Weights of a small transformer language model: MLP 704 SwiGLU, a variant of Muon for these matrices.
Each number is 500 + 40 x the weight over its row's rms, rounded and kept within 0 to 999. Layers, rows and columns count from 0. Numbers have three digits each. The size before them is the row's rms in percent of the matrix's.

# down: layer 5 MLP down (transposed), 704x256, rms 0.25, rows 55-72, columns 0-255
# gate: layer 5 MLP gate, 704x256, rms 0.0911, rows 56-73, columns 0-255
# up: layer 5 MLP up, 704x256, rms 0.0896, rows 56-73, columns 0-255
down55 105:459418581412566450487516561448469483517427455464482568515571514501537468529481560447562530534536547526587556537493465524463480516476527483501464531575491540507500437516494476517522436439480525544588519450536543517531534527478479473507434486476459480515527452453591503485539504518532523499464526458500351510531582431570482464529464458493462526462539522546455469454531536497450488473517473476469479484506522482470461532521555542550498485494497486510506444498507487535501567504465541534539468540499476516568506539448503559488533528518457550476501521484602485521521450477414509468449570535456469467505484494440473478500459454480548523538492428562516522486514522572552484566513542498505508567536509436428521486486525495512518484490588494487492585522442553508489532420548499
gate56 091:540562416497456391469574557472525519505502427543484506468531554537425506479596536453497453517494508552480562493443418505458509531489524505497483494479445460499505472545520521486458541504506486615478494539454455483491444570595469512498475464572493479473580507490520448540457451535499435529542488517461517508475518532508521547473518531572510512505565456528527517448486477500439523520443480469464476507479447506494458546508440550522460460541537457559491553596510564530475592508543491559504574553529479512536445535581546501464501520509539516449492539468481501454516470457515539474486500496464527477489547499490451510530570490522446446512534532484530516592464431500555463486567568496469407494480573500476548488451498578481490463551518502573504470466476474527500520493504572
up56 096:569434560497541514524543495512525462503510500503457506517592456471500501525461581535431467493512468448476566518504525534482516499524457412541495579525508393451458552518533523501516515553468410471466536436473478523543422544524466489543540470452493516532524518499390512543587533477523481554432461506462449470449484522472477488523442526470483497517523442512512548489463516504557495542496471536453447498400449502507509467540528476438505475519487469554487460441501492470520487512517509519505491568548494493514476451415527516481547475474574498508504483541473500532508498551463347568473482521515491509504449590472506464510482557520480544506512529504529525552544530530504510489460511487443547527465417469530543549547511424588520518496433461476505512559595516533425498444460462
down56 092:501510518474487454535523493467487507473542543556508545520460531505524479564535447529492506531489439473520530562503434504435529568453566549493528411450456573572450537477561496363523442479491567586521365500461517594525519484496541494501519475425499448481523518498525491524380474499523483491511517571519517498530445418540598498508502450502537518504499543533440385459418486513535503466519497522501479510456512444475548569535521549514555480457464498501501448510501498579494487495536546489510463514505525531505474462454481507477543506479512517477581441459541430467457527482537510516492438516471491540457509469465501468492477471476458529447438541484530414538455458520525455493501515540483465475513439552487505517447461542456492507516544488486480503546490480511593539507464567
gate57 089:476499488489465486518468525479419445521475536563438460539488481488522474558539558524433516551518518530509482577496526514438510467484461515459516558499483543529506579486520493456486448521503469510498511506510525464463491459499495478474520457481453557453575550509411525630510447459503550507542466477449463454496443455536462468478496540426549480568512485519553560583459605537441503491472533523457472550512491447476481533546512570503467460453461449523515493578481539529452552438490512505523494512463532589514506556496508490504469525539480506506497495496504536449479517523558526523529484607455509503529488527540530457514487547553459512554438424479542571483500484440570495438554457538463414541562520625486518524579541519533439496532516440480503499466459504450473453511503449
up57 088:566532531523493518469548512485540513520492397473466531508456451431477457537456457485427492429557493560479473450468455476458449490571532522453524539505415513514526493494475543447544512449511517555460528472450552480417421497507478427441467459522491453562458519506517574514507492439526554567517457503491513537499548573538458419445456477435520523452483527539397464530438491556498462495545526442511462497448486493490547442475456549586437493464475500518489502520477501514538556447472543462438440479447476523521500536451479549570500472519559475520540561496470498526470497528525518443520481453419479473501484446497577457468512514529503585467447494409495565447548549453561507500566472506505481514452543537491486483470511477560461494502494485483557510504530561446463505508513552
down57 088:549495531510514456470459600515518498566522537551456524491525503407472536498502457535498542515524523490520541406512514457435546471532536543515459605440499543491509516460483529532577523512533506533608511500511499554484510429509451456501509500457535497541526517561518483490495527527485537524467480435471548505553453518508513524532476442493407436538557505504499414542560510557489474442522463458522517525532465530549512438456444506548562534515510412494507526512594495470521536541578515438471565555562517451513454539550465435517512584463494434508544448453538492500547557515508490478458459456466501532507542511538533525436519516462440413513505564482433539469497468490497544460494458459555492484508502522488470541512503393494505454447530505482555484473547487504430557544571504
gate58 095:573506491564514569471482512477491597508573535552483490494503519460512556498584523501595554521545544481454533529492513498474487474518454476516530483471529524436469513439462564510485449545579528478507528522484457475493480512500519470549561518559604455471500499430490495470474526514461553521564557458530520513564541517556508410480490547502491488522493538548548447459486424479533506488527485511435430523463569451505480462507500483516450499438470515526584498513539557529421525470443502531539487479490527447475491501517521562491486475459454448489433560517501509487497474487440535593456485552483499478420548424546502426473514493526591540536553586477458453534486475563461472528441496464556397523520465489448492580573469542501510517562527511468469529473517522466485479522443513
up58 096:468548507562536539551528552427469513473533492565490453542462561553545507513564527471536469486527440522461581556493555509473509520454462489551613556517462519515514504496436585492462504520541518509501462523509518459510548497458537550492417483497498526588537496466506476484497479533511497471500613559458471539501461450502444474512505489429476488533463476485505537477484536522533497578550462514485463495506492518465467454478437458551500517522536482538494506474527469486419560463552504472483479447433487487437496451503454529543601534547544542505469459539533582480522513546537494485445522498526502491583586472500465496523483487506536451511612414573501474405448538528588548531473505486456494443482477503473469482482555545450498561566509562472550553476539493456546487538466480
down58 097:518425520426506496479544459391458493583518463476502458518477465484562528477476516509506543488455472512562440438492526526526554461439517491565488493564490440483521472551521435494509477560457560566462483458510480590465533453486432468483484522586490484495455468550506538511440458476468549490555469480512488538505514495472477551509497427503494388460566517567483485530533517463499508445510468493510534496437528531458543521529539377557533519478487464491485526468478461419525481525480455454511537470487573501520471453534475486478472566428504578493477505421452474566513441574441564510501555434461501477568517516534559489470410513489525481533452534467475506554498461493537496432522482469485549529531490515552568525518506482419462487516478475544471455509458561451493570482539501
gate59 106:555531536551531508643501445443546567450469525501527577509540495481556512574501519519467475519512503467522502510499546448480565477426525525464513538518473468534475448495482433471509567479574483526518518486552509500505517576550509513562549543493525523482429468392525542456503513463513492445512457532506452493488491460483560482577460519513536530449489447453462531501498534555519471452472491503531469543540523492509510519483475520474523468502467501516434445547420552503516576472518379443477549507530534462498500458507497520518497448506544535437542482591442523551523442546478467476436448554528521483538575443469524481485552492475456549465490492414582494479483572517504551446480544476546535547480530542487502438540447448483502509495464462524486526557496534399534523568510547
up59 102:521469469457534509525508522438437470438520444487465472498544513460498554490434528528498478550497514487499524488516467400430486471528549583503532500526475492480577541519569511487508477464499466558540489462474474519570577556533518581425472558481494508502493502423553557543447446446449488586460514481547426501446510510535558509539464492511518479509553524533502450482536501460514534477492479462489455531439468460492460478484443462570454553559512564459502487506477436507535495519516465547525556539564468526555525432520501432470522473474467467523445512547549500518554496542497412527548502496515525458507496521562467482465500467519521526521515465454548478452548430519540481558487562652496512530455508527464467461481543515559414571424489474491507494463492472506425560431540540
down59 101:511462496518502439475488498495499477506517518529447459490466451516487598466443560422487591579559447530494491526532485479510492523555472464424546507548544541472498480480413538555456510491509425557493494466493547403490570512445440501527501515588493508585455486456529489474459439443510504502576501484531523540478512513547494538475427511549506589517486569491535497549537505499497494478483563496483441467449502470486478536468517465520499521495537523441440474505530525474461499446545540511578526516490504497442578469482468493507511535459453582508487534485536482457500483506472494498510414496559479524379511463541508460461530486525494505442518478584508505452615538501548541512472561479563524474522455450514501530498519473574501448407472559459542491505482491470567427550572482
gate60 105:573503528569482554451471518481471497466489503443518504515500531546484438502584477533570492488563553543472563479510529489586455496542486514509521559461509535503461491520508522532462462484464558505537492561485515555433557452492481502482481476517468563503462519391472564549500552602491494433479481548466517509516523503434484567496532555490536421504497468493530486463508545533461467457468563498527527575563548503454436523535517549543501444523544489537478498522512472463524459530455445544538529519531444459508436403537489507494538537567448535506449467433492475498485406448533486512561524529443521529480506471568547507519474511521555576572498531488603494447555567554457476424496449488503485462450506514547511455491510531435479511525474489545537501478522534453503608511456452
up60 106:428520517445570481503527505575557524497529484502451460533581516577487524454486544440468544485508500481558440510482470569440496479536541498457450430520552545516471541450523497558579539529541482497492546479484504524526464535496476527552507469498531461566479467561498443510435460489502549560451511448503519522497501498535539549514443453403531502468517520510481499497416492495549503494558460562483470497451512476465572517457491457468435471460467568496490563501525524459434508521468509475488443518479468511515573556467529502428482512455543443495496574520578526463548474535516569449477452435502472499455502511437487517450473557481406451356460497448492516506527517464554522486487573499469472487486521502474583546518460417511488460516517560484466500548541527483535442492582552
down60 095:438493508402533497510522551557575511562520523459512530564499535518526504483560541534432529540492503509518449475468472532518537535597461454464485462510496507504551490380525479502531531508592462528510511468550512491491417611533510463488544540556509485469496513501421535505549522429579540488518523490549497472484475500595519556544473520419602521435463479467444447503472490514506535537532461515562443472492513566495488500542591516509511527516489513518555484502494473519445523489518523446406493484489502478488515510444520504455512478480526480466575527433527515487506481498514449505503433417520578450440525504428513513491495514409466469453459513543543427501499451470501490464485478519517471499495548507565464587521527449515547493539576529520464543508524580468562507461512431
gate61 092:501464550496425437537430440500474443480505527589523575478503594570529515520529513559483520521477576521471503496477482485441462457495493464484509445460457568467486509421529495480568477481487492486445505513504508478505506513511515515553451417482560485511457545460472484586508512530535501534527540545508398514497517556462460540481434486517559467489494442452472449454554455447496577467473511495410556485488460505506362548522496505565472448502504516510457490510522496476486477482510574540506537530537441572430489586545499523495511470489468561466588471498544476579427485482571494491500498561523501499482521545461497465497534473503550450523496540515489516506443489539587506511537518539544473532475527541542556526527489436435452515504428477405485507556461512457570468466491509
up61 094:531436498418492479481453435469511388531377521526549566523483454478528531582510503526457496547512529565436485485439543509484505522484537498495405430515427424539480550504508491464485512484534502585493425583519517526534501543460512528511532534407471460468538492540472490525454603522528503441548513466575470537527461451514486444507537470481461512457425506502469485555483481552501474418547532544403477542472490430557521489464567490494544548593498483501466506497491498519536526470517509465549500490494466469554553491479442485492511505467561476509544521573537510491479482537496456493438487553461510388516443470544472466477478489450478480506499522425508542460533457493470443481575479508531494539488467484454509511488481442474470526547467488540564482560515495539510552503526551
down61 092:475455458484496455519506505482523545584508472483512452457405499505467536507552490485538507515504422478493567460526511514454467436477451471531486425481586470500453512511480429559441454496478544464466494476453581463553510468544529513518497516477500536566492569543486532502476479420545505515503501487500459507568526503516404522464479554549527492530580486546461516415487536406488592461512513544514499462490543517501458456482441564486479520486435536578460458501483503475416529521452498523491499509484483521430511527470438421554512464515468587475549468521438536518572496529474455554533464554509480487504488469489441457551560498512514491397593483473511494455535537488462487396473562503504497543462484481495525562456539560537531513446578516504484456422466504508526520531450538
gate62 102:528539571489514481597511552475473442500498505479487453498484445517576534553508477561506405503488531563497483601479541516499456520516526490446490447458509508431471492493470405462508535430527412502484467522421456498538471528476463432589500564522485509497461493530518483550507514510494506536564505468512507520538531589475446494458559513493444517564471489457476484544471540481497524487444553533563479535473482466444520491397521549454402426528528552491529464479510466502484452440448547540578575472521499536481472498524488424509508555517516480533529456450468552477455461445462502484475519426516478554466489502451513537532499541481525491488480426542561400518436508485431480575471468488471486537458523495515557493519461493463535520525470457444471488517509460454411571511525459
up62 097:446519485473495540479505513520457470431497428471365568501489508539497534434492545459494522406443526451550431499504544493492516441521497513500476428533425587554498530529495508502517510525451512428520511547482573548441521534522521508481597555508539520477468502536468534468510471512497531501505537452529535501470490511514538519485565436500607565421512564422544515574455479530510475452477478517457493526519528478543493401518566477526558449629491580481532565491444492532542471491471460502494468435517509481480517495501556524553554523517500513510486476523485481550515468507552515498567520503473515558517509415528526453503536509481530484468493509469527530502520517441484501485480535519499518558453512513432452511489539547417445558525503546426501433558481450546568456506567487
down62 099:538497527574601487547412501472423494560561448402525471550444552567522526493501420496463530517488518501498506468516548456536546518512482510519570436530512502462569460458482431504476463526405495524492443464448485510477550512445477428515521512586512515487425445533527490559523472490529447488519530505506476532541525577528369524492521492468505456497440541473539516450514526523540519553493510566524497494458518476454459532497497560503472466484521581409433479376494590528492542510572480513531500513584541467504496468519512485529524561503481473489496510418454502436520513502529528462578543536467536524507554494471534500540535477465450475465452493481545518509492518413480441436492506480486433504456490502533463447525500469554522480534520491455512485482514480546541541470557494
gate63 092:424490569513531413522495430507454562582471510513521531537545551456464484557572474433536469494454479476508496497521489438525448497475459464479499563496493443608513452515437418549428504503459583511436521543553533520502511518418486465479479467431530529515497541461450555482461467504529555497480469533410453490495518443457500468455482493508502476549555606495489504499501490535442589525477482392496497501539505549516530554548593500497425480462470539456434550523494471474523460491539420460518555451446554502496541475523518470543500556461495506543500499516514448566463532476532488525494461517452505528546409475501523497472467522528380487472467435480486518524504471514495552448516499505533515579525478470502568492489476489485438557535482469500489520507456500507467517435487551
up63 098:506477528555516470461468476568541522473532454471482556498528604434564514557556450476523501412440496555522522512535529476488510478469568507457548504511440419475521546522499498495456539550469516516466544543515472512524553449465554477453500463515541485523512437468484460545520495510536525514504559515519462448539558473451475445505462554575470503519601481529443486485515534478555473501453504581532451510433483562531525480549440524516461496558572474519500495538527477510495459506503546519589543523483571520466463515461525519584511499429536445521514519540486503476513491478555524429493495512455489515489523550545403494612532493541460552444440521531510535527448525446565518387554405470494459489506475524493454466503493469523475466565549505581475546456473487545498548559468517
down63 081:514574518465504521570525476475576488506536540492457437502472459510495565529451478530501544545503430447437496446494498501506536488489457514494506534555534561536478473484561499470536568454558532559557514465509484445545459551524445445541590533544494583492490505542600499516462540467481455544478557517543503525488455538522444535426487465506495522479478453494535467539444490502558478493514457532502560489488460422563533514471494418458567561449484500465488553518421541484482478553523525517457444519502466462513557500466538518510504494493520548554568483450532553612543492557520533421556505486520488465498538580480561506396412444459495421461500490504429509457485524497449435571550531501533483465478450493436451495481494542473512485540500520541531493515554503485473462561529501
gate64 107:507490552543471466452492486560440571506455510476454449456533464516462473542459557389510541531615511453538469480460509571457463480540530525504584500563516522531506450475485491552484520490494478489517495490513545465516529511466452560471529525484455483474453522520472546561475535578528500515544636512509455502482609481423576472471504534467451482480506501562436484498426467508463461526541507479495485423556496454486510461468472456475514543456491520499576536520509478439456459442526408471464512485463503512540441540490493408528530467432521499552497523522552460574463522526505506555499489497478535505571504449524423500470581478483533511510514454551439453574445442514487544574524494477508459500424499428566521431494488491540488491453515516504482524464493500494453519516451530
up64 104:485526501457509471469527538500563487454521476483503465506517537548467549497500461552458502458551488464532469496528475526504508425457567507565468519499467459489464506574484472504530493518560493522527514493532420489485547541564509557447495529560492445528519481464546469447423538495539450589537581456473549528509468522530459501495475562507501515532515400480542438517469524539448465494503466522522572527538553520478523399567464444557448505551530550485477463450418526453534479431441438535489447488482531479453547470511581495555502561540489549506477488438527522518537530524530470521489433533552440550530514547506438465525474478533468492496501550445481446488452516609529512454541511589473507524457515518548575536452431492504532599490458475469608481532490491508491432493489552
down64 108:487457550462570492501563567495517509496482484499471544526492445513495506526515492543431512422491492527475512487518482488501521446503478470570498526507518476435448497477533402497513511579535479566502461531542464537432548582561438476477526601508497492511544569475479520477457508456442519590423498432491418498491563529493475511541477519507504489536499501465517459510532556593542460491506438553450544550471528546461522454581455454543455531541495416491469480518481478564601570452429484515508498473512483497420541407507477455477512571541502497449517478499534542482578463492542497514483366506541500544464495539506495482471518488443509504544512477509497488489508466511504471451474480491471483598471538504520510465482504514516487572525502495472508551529513417479509586507573594
gate65 098:511476467438427581515504454518545569416478433410497443424450597504482512420551535569543447516536517541506538491480420479521489494503512523467446454529513507473459556528526526534475476482444544536485512509507481439514493523504457484473526550500473531477498444510489493471497510522458500458474503438424525392469592553537498495531466451442531496524470460532500486462557508476453453443478548428496491516503441485433499538545520540473514510528498499519420509517490477484509524479421524499544454511551530525469492575460545478556472563449485468504508513531464537449533469490606526463434432568504445497473532531484567563463535513528522447463516441478451520512459547441494559483507453451499488409508556531529473495494532558446488514552536578532548496424462520465513543539504494
up65 089:517495498463440517428470518524491461580605457439441521577513481561537518481542488449495461398499515484511551507444547592454491536510518510463507441457524367488496491465514494469514453513505585520423550492519459541510506484491480506529522468462483525514513569449515529487489533496490517468506504508495426563501559551532489533584501583379581535587492493468460492492528530538480491513441476515485513551442500496578503505463544536433500532518527527436497432465477419502458517526520407584447545528539526528500467460439519531580542489484431486481533494509516469462546549469437490531479477474548540492526496508552447559556486413505523497520450498491493520506509551502524444440465510507486598447485429499498490496501514485530496525498504503446465463546516469494508513488453487
down65 095:435499506485493508543449484498478527532523512567487518538537451500554464504494498487519488424457523532470531481557533513510433450502515492469513543500552555441497443524498442492609484575498502495476405502478497514522458561489447482434484615490441531548516514607535484533581575486487546505445436555476560589485470469417448522464484575469520535513594416459482417432483479480442527478419454462477525527517520445518550508470474486541491521451508497546455475546485479502563474495539523475433525483503497547538529426554493548468522535513491534502507440495502484566514448556492445509507527557555611537495471507546540424524512466515519485530532481453519503467515506507474424510467497490519561467496520525498518466503535544518456568491516431431433498514515520459500536472521534
gate66 105:470479494459534513540480452479548545440576519459528464468501545491405443498368512425507398507490460536537536488544441512465462513512509441471566474545456559480552461505553456561486503496465543478474479483438484519513508482517531465515567485566451464500427519512488466461502486545497472485506520541533459486513462531500473493422465499561547511598525510562517489531482458445473472582525458572542465492476492511472526482517512366531511507530469527457475533508537451573531544509427453520495495494520530482501475539502617488452458512436457532507502490513501542539490522489553507551499459471520567455537432475518495561453482505452478513547527484567469521536483566482469455524497493547445510594460372503481519502471523507512510457524517534472455504489454467577529431540483524
up66 104:536516526535502483508478516448475519524474546508514461498539499440522504481582511426511534564467518515510545516511472465562531533499530534464499509528527506487507525555513497417447433506503504475520512418497483494485413480510493433536428463562573507476513414566549541466508555525516502467465449518456448518541462558534448546546529450545502450495481532464490541499506502506529559513507525519553541451581511572510445535524553555448523531478494486528512412468575489439453579511477485465522510454469497549494545453498460469550585500476536509547499560435564469507502485519494526517462466584529529512512519485489454437561466543479493483441425470378484471420501412439463477484460566513570496428419514497516457457530445495536463506489540522521428429477518478430506474495563486
down66 100:528503529476557461496566500479582533495482537462527466518513508500463525517492522487540502473515527552443455543414540528479480558506465529521518469504534459470521523483502478515522462533450491460505519479513534472553505490531507526474509483468441551482576529494447517508475407590457489498349437450468553526529458439501474495468498472502439499522475487486496523499514507504507467472545479470536472552446484461493495483502444504501553461533483514495419493486533425480532491530458506556479566482449475447497531569564505527415468484515497452511562505550469538512467460448487525561486485472602558485580553466422547455436488473558506478507460504567547472517480462526537510477477504463494553620542449443452564490411551536525449475467505511438444491520530573428496506501618569
gate67 095:532523509519493509467436437486464481445469493494555503512502448489493538527519522423499523464512505498554515501490492499453435528541505514524586471512406422531565594569544540503516477549494463539504472485590526430499521550473505540549516516405507461502588462511500501495529481506592523513443519509471440539476525573437500509435480519492485528507513454506506494434482482536535539470421475625497525498569478440516460479530512464532540442533460525502468468506540434527547506511550468538498513534485522549411426500540544489504491500484431558467463477426487509491525479460458415443539549461547489558490568531477450504557465427421487541492497497464515464490499533522520582535492523453431523530474427490524566529461509565492434481558438476515507498469454491518523575501469456
up67 095:525492506502480495425496513488511448555526545533455499471580482506492476492484524479533498507492573496559469534473458491539525491521491496483557498440472541501490499458506481563503493536417475438468478525488446536467439420429609460484496490500547487499447460440542529510501463542530468453526460484481517527476537565580512456456393474455475532501620444549476506447536563530481476511484519470504511498469537538475489412460544574493504438517501401472460554522477472493499520536475552477491505618495520505460550472459509469495546476533553504542458541549442519501496428548458509467438533547446511513404476460528518541514543476500447531515531542547468513383470510475540514493539496482533493541537459487543518520410427497521563454522551493428527429480479552526559551481500458
down67 097:491469555458468518445439507529521515551405453505528514427464508497537550503463516477526607475440485522515467528467476548520476438541491527492484561488518451571468473489501526543461519462435518458401488508416475526508481428508483520534584551504496503543495461472456493475509445512480510442483459540386536515542454505398433463381554467478453501532583454480489485435493464405463504491562529499472487449551494455457472434450546478431460485541440506555523519452466458501455459530500496485500519486535499535447494490442496495522552472504515518526500524511483512496505482544472481475461517507502505556447523419516484482471465522512590460468534498477435441493463561482514575467499488454543496556501440526557515482484537434523524450434551468618483462527493472504530483502464497
gate68 096:508485534510557529531561503482445493507571506454558499566469530514525504483482494490564549464534497515558492487578605504580488530454549497542516515478507419551490474506511522492443513556470435576456447561449456445561595494521549560444540522529496459455463480465514500487440527492456487544538440572534474488443492554498494466507479488481556495535518501535505500489467464549534468551540538533490523486521538508466514561524494499469474538506519544535425611445558537466552512506454475486546548471468500530552555503480468539485452473566533496481542437500428483546515492511507467492480497500497467506441498474446542571517556563456492428524477492501503463495545466451464508523460566537588470516512497464452589472502523559468604515509441550434571474492519495397452506512554541
up68 095:533522500601512498457501461537495542499508402552530488534507481500490591492438527551489543546506496477519521465555504515496507453481493477526489497484499438484560478525523515506479497493506460557457435525487419448503478526546486504503531515533465479524485463490525465539507516491530497520489474539462429507536472535482458501545449527476513512467494519448495479502462434510475491429457466448495507511452454598542485586524494547442510584574513424503515582495533590540480477533545535484488594508467490559536512500433447541509543470489525477518485480463518474505404502604500442576431486503488548570549416495577467564541512526508491491538480526398553477552543452555502500546490591567581475535579531480536510421506515459516546472529532459449436514497491453463537484550469526
down68 095:535532574503440445501487518494528502575516445437527463523507542508427444447466455465535517506395489529511437486545548528502507507422473498521524561453534493510457492503472505583485460412407462493559459522447499441442537517530485485509469458528490473533483541535586473545457478441474491503493478514525564517524465564514505482472515535564469530529519503513476504495527434522432521495526413496468396459463458437527575517466499540466507530527478497442566481487516451463501512542476577490507481545444533438487448553378409471550479483463533519420466493525441534544593520469525504500532505477435533509490504494410491515498525536574467431524485493504426562548468421521479535448504552475524552502541520525517485493454516507463483448469530511456523467502495469550491548484531498
gate69 104:552536527484513484451422519475475514513516493441474543450517517494493541544437522465466487493475419568487555535516396520560494483513567531507503490571504459485499435429476524490544421446519459575556509496551539501529525494514535555488514437518547491450546530446503493537481491479479479519573540518530485562511487469601541502371505451472471563477560538495459535508507454447481522519519522479480519539506490501447553462476409569551455429514541457547488515550447501483476499488501507504571574457582489427445472488469552502490543512554530488506496509460472484539474434463489453428483476490538460418514527451393520561516451549506506522447508520507523470479460553487490534490479466476536513479495525495482481502526366553528465539547533483487499456459428504509550504460429538
up69 099:527537457529469502479474512474473498503505495504499455492531520498461523460553486480523493494491515438549469455575469441489519504492480435536525512512536464455496548552607486518483506504505441454464428504500472616537545510429453483443491473543491533508504458517550541503497466436473510552448510406466612555493560424475563511550556518477555409518566456454540507524490491488486511493511566507580487496538536546435492533498496456462493535555475531509476560463503462550441436483485507410525493471448497470500478456543471468571507533479424468471487554545523470498530519528503515519543514508557496610502497502583506519567509468410512512463517524566529507588478459520432529497439456475476550462468468471470461494559621510455503491539487494420557478487449522465450482487505527
down69 102:475489535503549557411450486495470527453456544505582478451453503566505518539465471483499574522488397491509496471515472498547472507503497527537481528552520381501461482475399477480511460527452474471541527466519565474498504471467530512598533450536510561457536481504536494491481497511511500475504505497451577466481530501521492486464501530421502547501462435489441537507479535449490482535507505545518527517489509609479532536500507480559517489512466467536562537540482536425500493570448576528508497511530487439511548549416615422582466525472435474477447533493475505494533434507477507456424538527423498500567503476480487472507472568447507538443496494534442494447475529474506561534545537555546504482527439545613430478563481505542538539487529467534510494528426500504480471481425491
gate70 092:472510483540465572433526456490562533452532551607478494555606496474490457498577531502525452512522500560535522444449508434512501477427557516515487527447558478460523467490444479473472533402538477504456538509550499498550520464525499554427544526529562543519476527535457532486460462578506537543438465451529420512563428516521467551449473539435570576502484523510469496510407568484442529505521474557438545452528459509540414491495519575502493517515500484500475518552510430571526488477524476559504484483509474552562491508514494540480469575475434511509491474552445528537467474535438580495519509522462496479522515539464512512551526522517502451483513492475527479510513589460458504496467428488526560504503498500549498492479458462421472459537509437496483535590493540563535477465440509
up70 094:431516448540398535478479462538540476440545405457506496551459518520387531546502506509515482517453504520496481500552485490512593534499488466474501487459530491483539458541476427451498485452440480541465459473532516521570518461468533461477539503506512540419452546536514446486481520595475459471491541534526586451492493548506549564507621534485525469502467477457520522499490503507529536556463544557568495586555496503477547495550525559460462570532426475434472469530516481468470546506503530551527504464497505455548458517541547499491499587511456469505488458449476530463500495480467508482542487506567465406481482543509504436543498498533538491483481420496491617518567505481469493501571462460549537549551508520533459458522504470516494461528458548481524625530480493521528427495527516
down70 093:489502500508540525466525388516480526468465485522431511473546547492523448514468489538518555514533433532479579535487440463428434502495531496566473565493542500490509583581486463423501478509460549446508459473555514511583438483632427554466569555465464511539488518518506549468552497531531511513494463473478534497519497553503557537475500497483554559560538454481461504465502552510458448495560437446504481469479524512548561501467441513508507558569443482444520518478553409544494495485480535516457497448478448539510514505492515500547505580509460487477579540459540521504555472517474486537427493541508508553468477432484537454466430423508571515525467464517516601556526518509468449462459476542490470528413546508480535486515484519489533518565477513492494487505425463469429444460479491
gate71 101:532541522513497444500496482482451468513519487509487474493515529466533514515511485560540492530475414498451458477600540505543463561496526461546528435558481564440473547525546504567558494489453423505477501564453567484521433488490455531438512475514466490480547467479462477536480545455479440536528467451523435440477465513470400508518513454491400433484523509487542514513543456543492548472490448548455490564559510503500436459437517496494527487495461493533465543531508544465431501515507493525438454564461504486489412515432510495538468499527439473614448469496486465521448499434489458524569501540531431497586484533476437467485454455554464474511568471494492516501447486459426440500472473584488486458456471489532573544546513506486521530436500492536533535571403491467503574443514496
up71 101:480481504531526412529545502435483578458525511519499501531542452478491495524519505528520480557487523506513529513486483524518474470529440447499527540440458543507519515465480509584462494563451489509534466578453571484565483464527564461535470483443453500518419493496514573513478502526524510428452434540446491464524454469569517542486450493482551494491526496521519532521511509522501511542533502509520484461489539549528420469517416469486585505484543479538451445553521552490473466504431459438520506538498472472448503491523460438459478508419570445526506485407458450456480572441483572482502546479506543558481595467566352549554518546426447552490515468471463522433458494491529566501473509532403506530494528516526481489563490531504429476522473489501575497530523452487562458503505446
down71 102:533520516629484396508546475464465488476527558551539443429505501448475400502442459524495502515459503468463515544573532487486506492469523489499467548550546492526477543492461500498500429516539461521473479489484436401542444496487483573553468487445468489513516527519466460494491522511453462523504478535558549504561519472488479510463527517529519532499522489443476508573537527437502529450484487497536516495479512444446504496522473467493467517531475517502527527513526495503473561512500484453401495529475496469429399549460516390556496588475503446439472480526535483523453534492464529525432471542445486466491466486457471452495479597468554463487524533529484509570471509517521584503513484615551477488469496512472458497474466627594579438466530491458481551528475555488570510492544505
gate72 107:418569479513498520494504503576520578476534486546519538531488484477538502475493552532484443430553499511490468492501489474535522513491495569472486512548506487489522531503593436521528531477510520398490541532396569561572521542475563551486552533553539564512464536488495522488430445457540478590544501540504476491480461556510518499524509493497514499474574459526578521519534536477564532469505489530447484467504538434508511538496474497536497503537516509438442496502439525507499468529520506504544443495525445479453507451445464535461476563479516423520551425538520497525476523543460574490512449429417496407531442504522550465476534514541419588521519527486563448485500485490484552458436523573547404469491447467403570579497536481488504454495512529486496525443488545461551516472517523
up72 098:481565483543493542525532426536444461477475510509516496454512509518528500493523551509514479553570505484473480483485517502476574589450463490515507525456578434533487506482517440499517496476588488528462524547475532481494476436584519438527503528469495516398495457513516460502485490528462508518465463446504469482454522506500512490432446598464526480505475498553500521460448479525495517456550476519457472590412487615519535461508521470459522549552459479448524481474534546473421529548463461530491449475530499477421519528452487495489447433492446485550411469514474509442494540497482522501485434454490477438592532561504493554536516446535463523500460516529438457529534396521512542447411458529499466542445462537476500591478436490514554430426498485450532543507508537443524417483483495
down72 102:506564547460522477545531532518467514509465479487475534517571477544515483509525510565487496571526491383464577500516484508503434462461534525469491466537423490469468524497413550414494516476511534484513464457530492495465423500467507482444504470489490487460519484461515505512503514518473587465546530511469500489571555514494487493547581563521424479579408474461538456514488556487476453459572468540524470521488447530545529533535525481483541500436520475486510533538569494458388514449588518505500565548482473512519508441401444443526484473563500501492530493436476514410511496489480457535441520530544523541549493506560454514473444516498501525495464489494441561472572545567507489534504482425501585543565445460484527506448523549459500533513529488460598394472497515477524470458495515
gate73 094:435570565489539548528429546419501527507438473537547497537530493485525514497436435506517480470516453494436498458455463527593466492469515380453435498482467538528544531472496485550441481529534545528537422463503523606482528519495541592531513506545439473459467459561539486537520464549522488497489446515473511476491470533490466399508454509500521481452554494445501507468487560516442482548492504368449503493450513485454531489546507452526515504556435482475498493427474450431480513518466492416494467528519573470591482516484519506509512498444454486501490506547474533483466519560484518449498580531461480396447539463483557526467467489442478531503546459515474495532490547469551502551452445491501483496510479509457493492497479464471465485586442541439516517420513499489482487413484460
up73 100:483494517493504528504499503507504434478441463439410540491622555475518507497519410546478516478497513539554505505451486491478538475579552456501466488511539513478519489534483442503508462490505466419470470466500523488577511504588525584541476578528421486504483475465483492495517504575556468457523509510549492498554464484493563483561526441534470508521473552527544550572471478500571496538482442542525527467497477527499536496490461458452484566448511521482443424533480487531471465522502478493543497458562398429510468502504530457419567526567478526489488440525461519483527524484436524527479531494553546525599459469424521446475524524433500539495485487461447431477535513519515486472524468534565452498473532595580455542525526535585433494456517581571497502560533472535493461476450519